From a checkpoint of a small transformer trained on Wikipedia: 2.32M parameters, LayerNorm before each block.
Each number is 128 + 32 x the weight over the matrix's rms, rounded and kept within 0 to 255. Layers, rows and columns count from 0. Numbers have three digits each.

# layer 5 MLP down (transposed), 256x96, rms 0.322, rows 115-148, columns 0-95
133140199182106072174087098112153157111124088098105080142073089061126129101077129147172142154098128083165075130098091187046119110152127125083190108130067159159114117077141069059186097053218176112130129107065154152099125100210141125121121157123107121110156125099139099120141112113119144068
141157124079078117106149142175065104142174140149107173060177133158140090152065126107150183087141135067108096178164187156169105107125197141095160104132118091023072107073156098162149154197084101187113175136096114134123117123148205133145142064106101175252157183116136108163133127160078164131
163116099157163176072150094180106165106104098060168067081132079095079133095133197179179081138081119086159167142050159069084189113107120091115145152224134072131112118116180109108102078117138124118143125146125103133177152154114086075140176095202152126089025133168074111150125165126175083167
142160102136136142138160110147120146137127108095150129097093153114160114109101084171153135159088145183173165125141140134150174123121131131105207114113100135144111086135135157126116130149100104167123140155090148160151138113105098163127132131121123133153115094121100103146137147136147101104
130130114125144067084154083159131153090137083152140130104122090101104122135064140086135113128131115092146112100130112115122148108125102112083178103121103069115098106175129142096113121112145153150119087141135171133138069139114143123160138116088116078136139143114100182193144099120143157096
163107150179105134197142138130117145081133140132151129137110094154132187124147157135069125107163149160090123097079137131142101166148110130099148166092126180094101151101185116117093163110100096103109153113121123167100116125159111043129103147141089123097094107136154059188178148136095169199
125152190159142111141102140170165142119115121179113100132080120137125111088122163172154137094136110092165120136153170160116120069127055161134104125136150141183115138160175033065142172092118156130160141143150109148140108134173125102184113152088155172109109125069119144149129081125160150101
135086119090153116162109105105119150147083148147096092118125113147133146173152142135130117168108108072137105157173175100158076127094121113069130107132102127072106155093165113117147091111091140120068135150142140125149136190137170118094125183063094117192162114105100131118161113145124184136
131111114122128128113154092166103135123150087156078110140120132098131148116094135074118082119124108118127251118077146162136134102172125134072249153095123184168107122123162151128112141114144123154146185142137150120099131127092150127105106131101111085106139106120065117152126139127125084105
131145118085146164129122108141116203125123172176067160160157127137049126176151088108097104119103196156170141163129097096127153154132160119139094112044145184185160120163145136107123149135161092178132091169109100101112113155159167121106124173122106058091114109148111164143150122124069127106
131169083134104131104157136146167130109129145072147124096147113113144128129083123173131107150160049156127160143112138075095158116117098108129232141173088112122148143111131162134104121087137119115176160164139136123131173164144139148115112123121074123157103158068168168144108110159070170104
111156143100155168093172131133094133151102152188124121128128103107108111136144117101137100111106129091168118110112114127120142150145099077088182092132168112138181153078128166095099154103120168161107113099122152140109122084096135096116125197065109089169125156139069158190130134142114180110
107130083109169143021092083114152114131134109145121094166129156085162117123084101149154020141128158113137095132096120153036122145157058079118087124172139146115148168089104175171174055105120192100116186112073163047117174113133140139101222165153103097105161130094156111146145121118093132109
118090235108124135161145153123081129095160083152073163137145111055074118146119107131072125051123143080141110088116098079092150101183144117098088106165140128136107140140126131115098217108112159130130126147189087054054120160179081098091094076128139052133156132123091098090133255121112132128
134114149111128159127136120166162158123055110105066162115114118119143136153160155165122146131134126080164137182163152107095147077095097149063113117090105109132093114144102134132131145064124134135162119193162104162096136153097089117126144144108069172148138121068099146106165164082092099114
189103094145122166138150138116147160118165120143127173126086113141130160131158102134127145190167129151083091155147155107124104148132131094132163112160126160132124151126110152137093122105140127177134118139150177169103130119109125105151172134124139127105108132124173138134155102146065139110
134136097146131110089138093124128149137115110136117091148119126088158125102131109133125099124116110129104204121107174112156136126148102115153203117127139119153132133092149183119147118131143146128139138112189135153107137110144171101159135144156117097111146145098124133148144125149129114136
104138145094076107089106108083158153118149086142085131185126145156163120124171099166121235105098119176137108118141154115143079128123081182123200077116072098140111124070143125152087162166161147105080192077176139090171119073138146153098140149112127141148186083170142089089110104113044157072
128080072081112104091136177175136105112152151101126134107098101123099149169161125152188140167167180173131103131150192150158157169090107145113132192162087132112113085122143155145136090148107144092096121109150086083099163117084110093131080147158107105085146080099157151091119107122104059116
116141181148097172161128144116145115184129081138088124109126113190150098094147120145147122087127139106122110141126099094137153139132177157119097114136157108119126108116112127077144141140127160123176112148076160109151132104123105162134101091125101125175131111114158120097162127131149134162
110089150092148125122103090086165157151138155151175162155062100096192141153117141170150130110138066120098148141133163151118142124117115153122217071114152131106129081116075142122159109149159122125122103105118144097148151108097157144145184146121077149130080109130159133143148133150110070108
137108097121110122133167144141104192143106156145119099185142104101072160173126094119129145173106096086108097137118136130135129104125140113082157170131158126109141122143151118149140104102148111161119116108131112150135116150135111070127119122090128139145113152112120117128119148126081117111
145141104140162153137175155148126155138092173124169150094052136125171100094153132180181103141133120091134146118119124105126125145103057140065202120178127109131171140092099089189127148093143110142129127128149091118151164145136129182115170130112154139131074124143146111135109125159127097113
122172083134146178084135125119142206176093103104116093117135142154174124130146149123183058168101135110101082095123078121094121130113072105150167127137148112115133118140122161134152116129141143105094165128174174160142105137083106165106129125135096108091191132111117115076114095164116096124
155155142120142142172128121114096107098103105084124108110138123095143105142102128147139143137123147083120141118154182167121090152143136130145085098146113110122157132071125093117155099121116113120129126093156127141139123090160098135118155127123173119171124130139161115169130179131075137093
140083121105179118091135107111138129153106142108088126093188146091104104133144104098057125133134184139136127165123079136140176217183142072105203079153119131157097149101114214175090151156128109117126126115161155099139156141107154129089123175124122115146119124106097143111127147107151151135
131118148163115115055129139107124138078147137126130110080164116083094070167125087132107122136079120118131089115148091080127105098119163158107133117115082133171097066116127104123134114118136159100124145128173148128084103177171123073188122173155134068121167115069148116120133081141097156112
197106136137092082189155094137156139153153133162120141129072117155153104104125119137161145155164112125120159092113092146112121098074076127104147121134118128137152094106129170117140078162138079139106134136097149099086152167155172164157145155123130147152111131134116180144131059134115116144
127162134159132071160141090136112126080138123147078128075130201115101132106151146101147104132106150152121147123110145121110062149170214173089125058112117161133163133169098192091134150148127129137149134069087152153141105154150133132126153133150141091165139184138142089165132118140083165088
067147168126117078212201141102064061157072006172035203092137109183115085223118229140046148209138120111069101117117116152099094076121145045143007255113096120046177136138062156147090255141092127201164127170090189167145082130175127252119117072099181111186126106100103148106041164039140123233
143136077102154193075151171098140110128101147144082100147121116195128157094112109149111164123113135130130143116124093152180129128177071064152215139135130128165142090119119116131101127097071134104151126124118117202109108148139150076106113093099135074113173127128167175206113149107100099165
154127125156172115117217119174134163068197225184102174080066163144225170076095077095120060154060123085164095083091193122144057082099132031179083148143076174123104144129108135174132162157139119143119094113121067144179120198161220090102107061145129248106128093142103146138084102127162086150
126071157090174118061128102144132154139149126109117063114173131156124144144124116120132088081108156115113155081091135141096121131078079121085193153128134104153102130120134108116134134101132129140098124147139131157100108133131116151162126182141122125106154139096074172126143109134136104089
113132152111151141117089118125144183167170137115111117115132120115111150136131127102158113136126145140132133115137144161107142161096112122147200136144141117127122118092105178130130128126126113197099110100128181071134107102159148128151145134163074106084119118106062123140130114155130109080
# layer 5 MLP up, 256x96, rms 0.318, rows 116-149, columns 0-95
169125155142117117136076129112177144114129177044127190132169106133150152157152154137080122165131079165107141166114049164100165144175075149132086085114165180160125149085081062108154142052096137187122097184132066144114159124134087042102158210150120144123093163105111025130129090136166149113
123159142101133112177164106110158074100110071139080160154119117122133178090101110119118126158192189210091249052145051129079158170126129112122122089097109170141183129163098142165136137096153190113139160124108124114098162063189106079158109099118165132162109146092145159087132192121170094149
101170177118126112115133099170082141155124067122126135138154145146130119157161188092121115134134148122126117141132120126136096137147109065182152181155129134136172178134140109119139158101128160139146088085159113147149080121127166132091152137150190138108136100101115136117037166131103124073
166129190131134122131084154124185133125105101140124135114106154179081127142117112162137123173164123094100133142165158171184141134125059124103097147129105194128194125148158141138137134117130073127081168110120102107101110144107108104100153181158180148160128195144133152083130133074130130141
127127124132084120172133131188111116121140147129121154116127064100142243074103123127125179154135138104080131129100116124121129118131126104173104080169092113163079098150171153159090091109079133116134098130129161159167126125064108143143073078091146185111137120167179078109206139124134092142
086170101092165081138145113146121139128131121110108183120081178141161091145140123118113146136149149097129112103166096103158076105155070101124107126147103116216150119157125152109090140041158125117139122149114119129092165107181094120103108164139160062159142111197120197100117038115117153105
148152184178066126150156156115095120113145080145152159136125155102123130132068122151049129115148126116092147130158151154142116097171147148126093162168124141155154092116114116175157171108129094128169150140095100084145065129101098143135136153181123101077077232132154120177125105090087076133
108101146160156125145133194119130118193117114136121163078158183141078106116092089072114091143135108144173190142157058128163088094134073108127156162180189125117144086097134124130090090140151169131042131100134117098102177158108120131151068203121106145122149165113143140081133136187150154036
150191097155199085159089158152110087127137152105159151122082137118118102091067113187084136189173121081182129112104119079139112147110065134131090156133142121137176163116114151133141177026120124124110166130096099123148149057125179081174138180182152125131112084135234144091070110137139182088
109101141160105088105128097129137141163082140110104152139178210131118070112127137105151131133127162173140165078143123132159115159132114123149167124119175072167091145109168152136092095170152164107094117107156084184152109119168169096160090098141125128082149129145058093085092117111132089167
110117159185176147119120106189120091173111155083119115106082073164135083137105167107096139151131087096150153079080099124165153148103064132184096125109108144113159135131139170124123132133128130118111134061103120132134123105165161147114138137124138127124194106170148173200095142134100159095
074146104141081132098193166136198122110115141089132227128117085138086170013124123078083080111114109147126124084115146154109227198150136113130126127151137067140144126083122121092172122092128197159134157141084109108146050178127154061148111078158092150126118093074093102114095118097116169120
079083099124115129109133116107137147130137085135179141104140123076086092079127059144167145081074152147099172122129087148135142061174146175117074148137100150160101115100143167151113085207163181087113118101138139149174122142126084151070119171096118201060100136172096118146175169151170152086
121161124120149096098118136135187086101173083113072153104135161103111090104102116090084125112168134119138129176134162093147125092137096118131091152164119136130130090134132079117169172109165120083182092084144124152125164197099083101189138156106221108171114129170066150127102166132081139136
098082114077156132098124113173131123158138145114099111113168124159102081116120125092149090122075158133141108118153114124108111145091167168147176117120149130102139155131086072102150103150132164081072123146135152135104107148127131183095079141094102201097095115156158154091146152122136127121
154152147097125153118133157123140117149137126116122117112131122141128128187130099136164073131125183104138148095120072104092136136089116145133134132116129164148160130180114096141123140117137140126119145165073130041130147156085060192084106154103129125164124140122132139136102102158134140097
137161120169172203167083170129151100117121177147164133090147119153118096109103156108147131145119116135138139133204131147143149133090085113168163169146150112101147106172080160084068101106098127126138069119166100070045106138149089072118117153180172064088123071115156081071114103148157150149
065088145202149098110110128168181114129073138131142158129173132111110155061078079127085071108124131092085141149112096190099142156136101111137166068150162129179135189139139135076096135143157160106122125098087079119156208114187239145124139165081119085166113088137116121106110137117114123143
148104085125180111067144107141102153082152149095104159139135109095105116131096135101100129186112153149113082098126132168116102110073110103163116144091101182134074109162122146183121146085142115108088120107185097152127120165139118151122146135113137119086110147145104095148122115160127106088
125135156101075124162102158140091166135144146113147145096165106153097123120081068151194138147117178147133056153165097131100143156128070099156154147188116152163146125078123149097027086158086163125151105129171207119087100068113121106097088142125126171107174138161104152079094119153152126141
120102103160122144113086115158103078132119170053138133114122142114136114100128144132109132091119157146142147135130175130159155147158105140179108079155119117157102140093086153105113130157131156101129121073149122149101158114146179118137105159108106167149094140084203167116150151097181101156
123118132129152112053128135147088139135068184152093145147130161134119126151176180114149163138166103138105145064183099139103098133138084126159141116066192130080095177160105163139118141142117165160140125097116170129124127104113148117164114126168118132097158095155135156090062061069173111162
099179169139114049101177152124166126190122155141149182106139047147151116132069114061132132077112118115118122188132127143079080126134140034126130110141144166169121149097124136097123097139178163120162220151123099097149120142170137113112151111065105107134153130047111127154139163103145126129
102105113185097107122130156155201161118142100178140110149149128135086100109160126105146171131168133156160118131131090111165145134116154125112157108108128133118136101169129180113078154152108116137131123095037156119107122141119166161158109058127112151095100117097127115094099038115175110076
075140198089106143136136104146096130138150103117123127154122132115139047118171137095137136068145122115062137134131095108179162133131119142163113118160140171171138107089107137106103106206142124162073138105120099157166113150180170105103110147154147182106172138152077088176137094150073170153
129116135095141109164134088129163169158171126139128192108090120124148191131102205109091164107120140096097121141188123089132104104098121124128107136122148161132179160178137127119141086107141098090136127110108094125153158165120144176082151194115105078141094163088160149175136111112182153098
121142110181073100111144178153104109105094122140115113115199153134140169110067161114070064108147106179108146123109111159168109182152077099122127137129130135077137143145105157120110128083136136136139135160105091139184081178107174142148134130169133133106071122140108112132084175117121146130
126146172131137178110129154127130113133170139128153109176121092209095121148119140089145150142149128099111098127132111193132141090076137144181170118175135136121097118121175120152100088116137110065071162148092130089146129122104163087147154097131121089136176100162155126083162141130153122121
151133133094156127130135092100110105149104113151115124117142104148109083161154120155144159177138145113117135175144148160131151091069141107141076160132130134120157158191097152118154139118130139080144129109125100094158084132095101107101128141144190184109117078139137144116120167115146150172
148155135139151102165122161165127085141141132169108246123102127103123111107169137096114106118129164162136134177085114077080150115117125184096143127140161142152125178075127132129150140107150110113096085132160093106121173156110138085080141122151146146168123154158138141074164123125121079095
112124087137179138159100089118100054081130123174121176125148135108124175104187067085080132126089087125140136126130135181125167144178095079175109095186119192147173081158095075161105114144089148121114111148126158114153138143028169148165146109116187162089126029140133156179159120124185109179
157073123097124074119138121128181117128148185153095153123099168126043221084131140101117079163144107150153152105111122113088139093114093161182149126150167185202145108095128093111151054122140126088128188124081111127140092215111140154115074135106113074197133164094079127086071124105126111082
123114171125111129157081113151145109134104125179081074170136161118156157128119163141095127126101087125170126115158119119141141111123061167153090143130160105111130110133134150114163104146129145136119140121083102108170102134055151172172094158154136118144146120144159094119150091174087149147
106091145115139128115083146110130070064102172106123098076180138103095172119116138152151135128121139098157104145153123112133108124139089156129160142063138110180179103087197093105068171140129145094082103207156088082079089109123120143120121162176135140130167150081117116131159174097146104143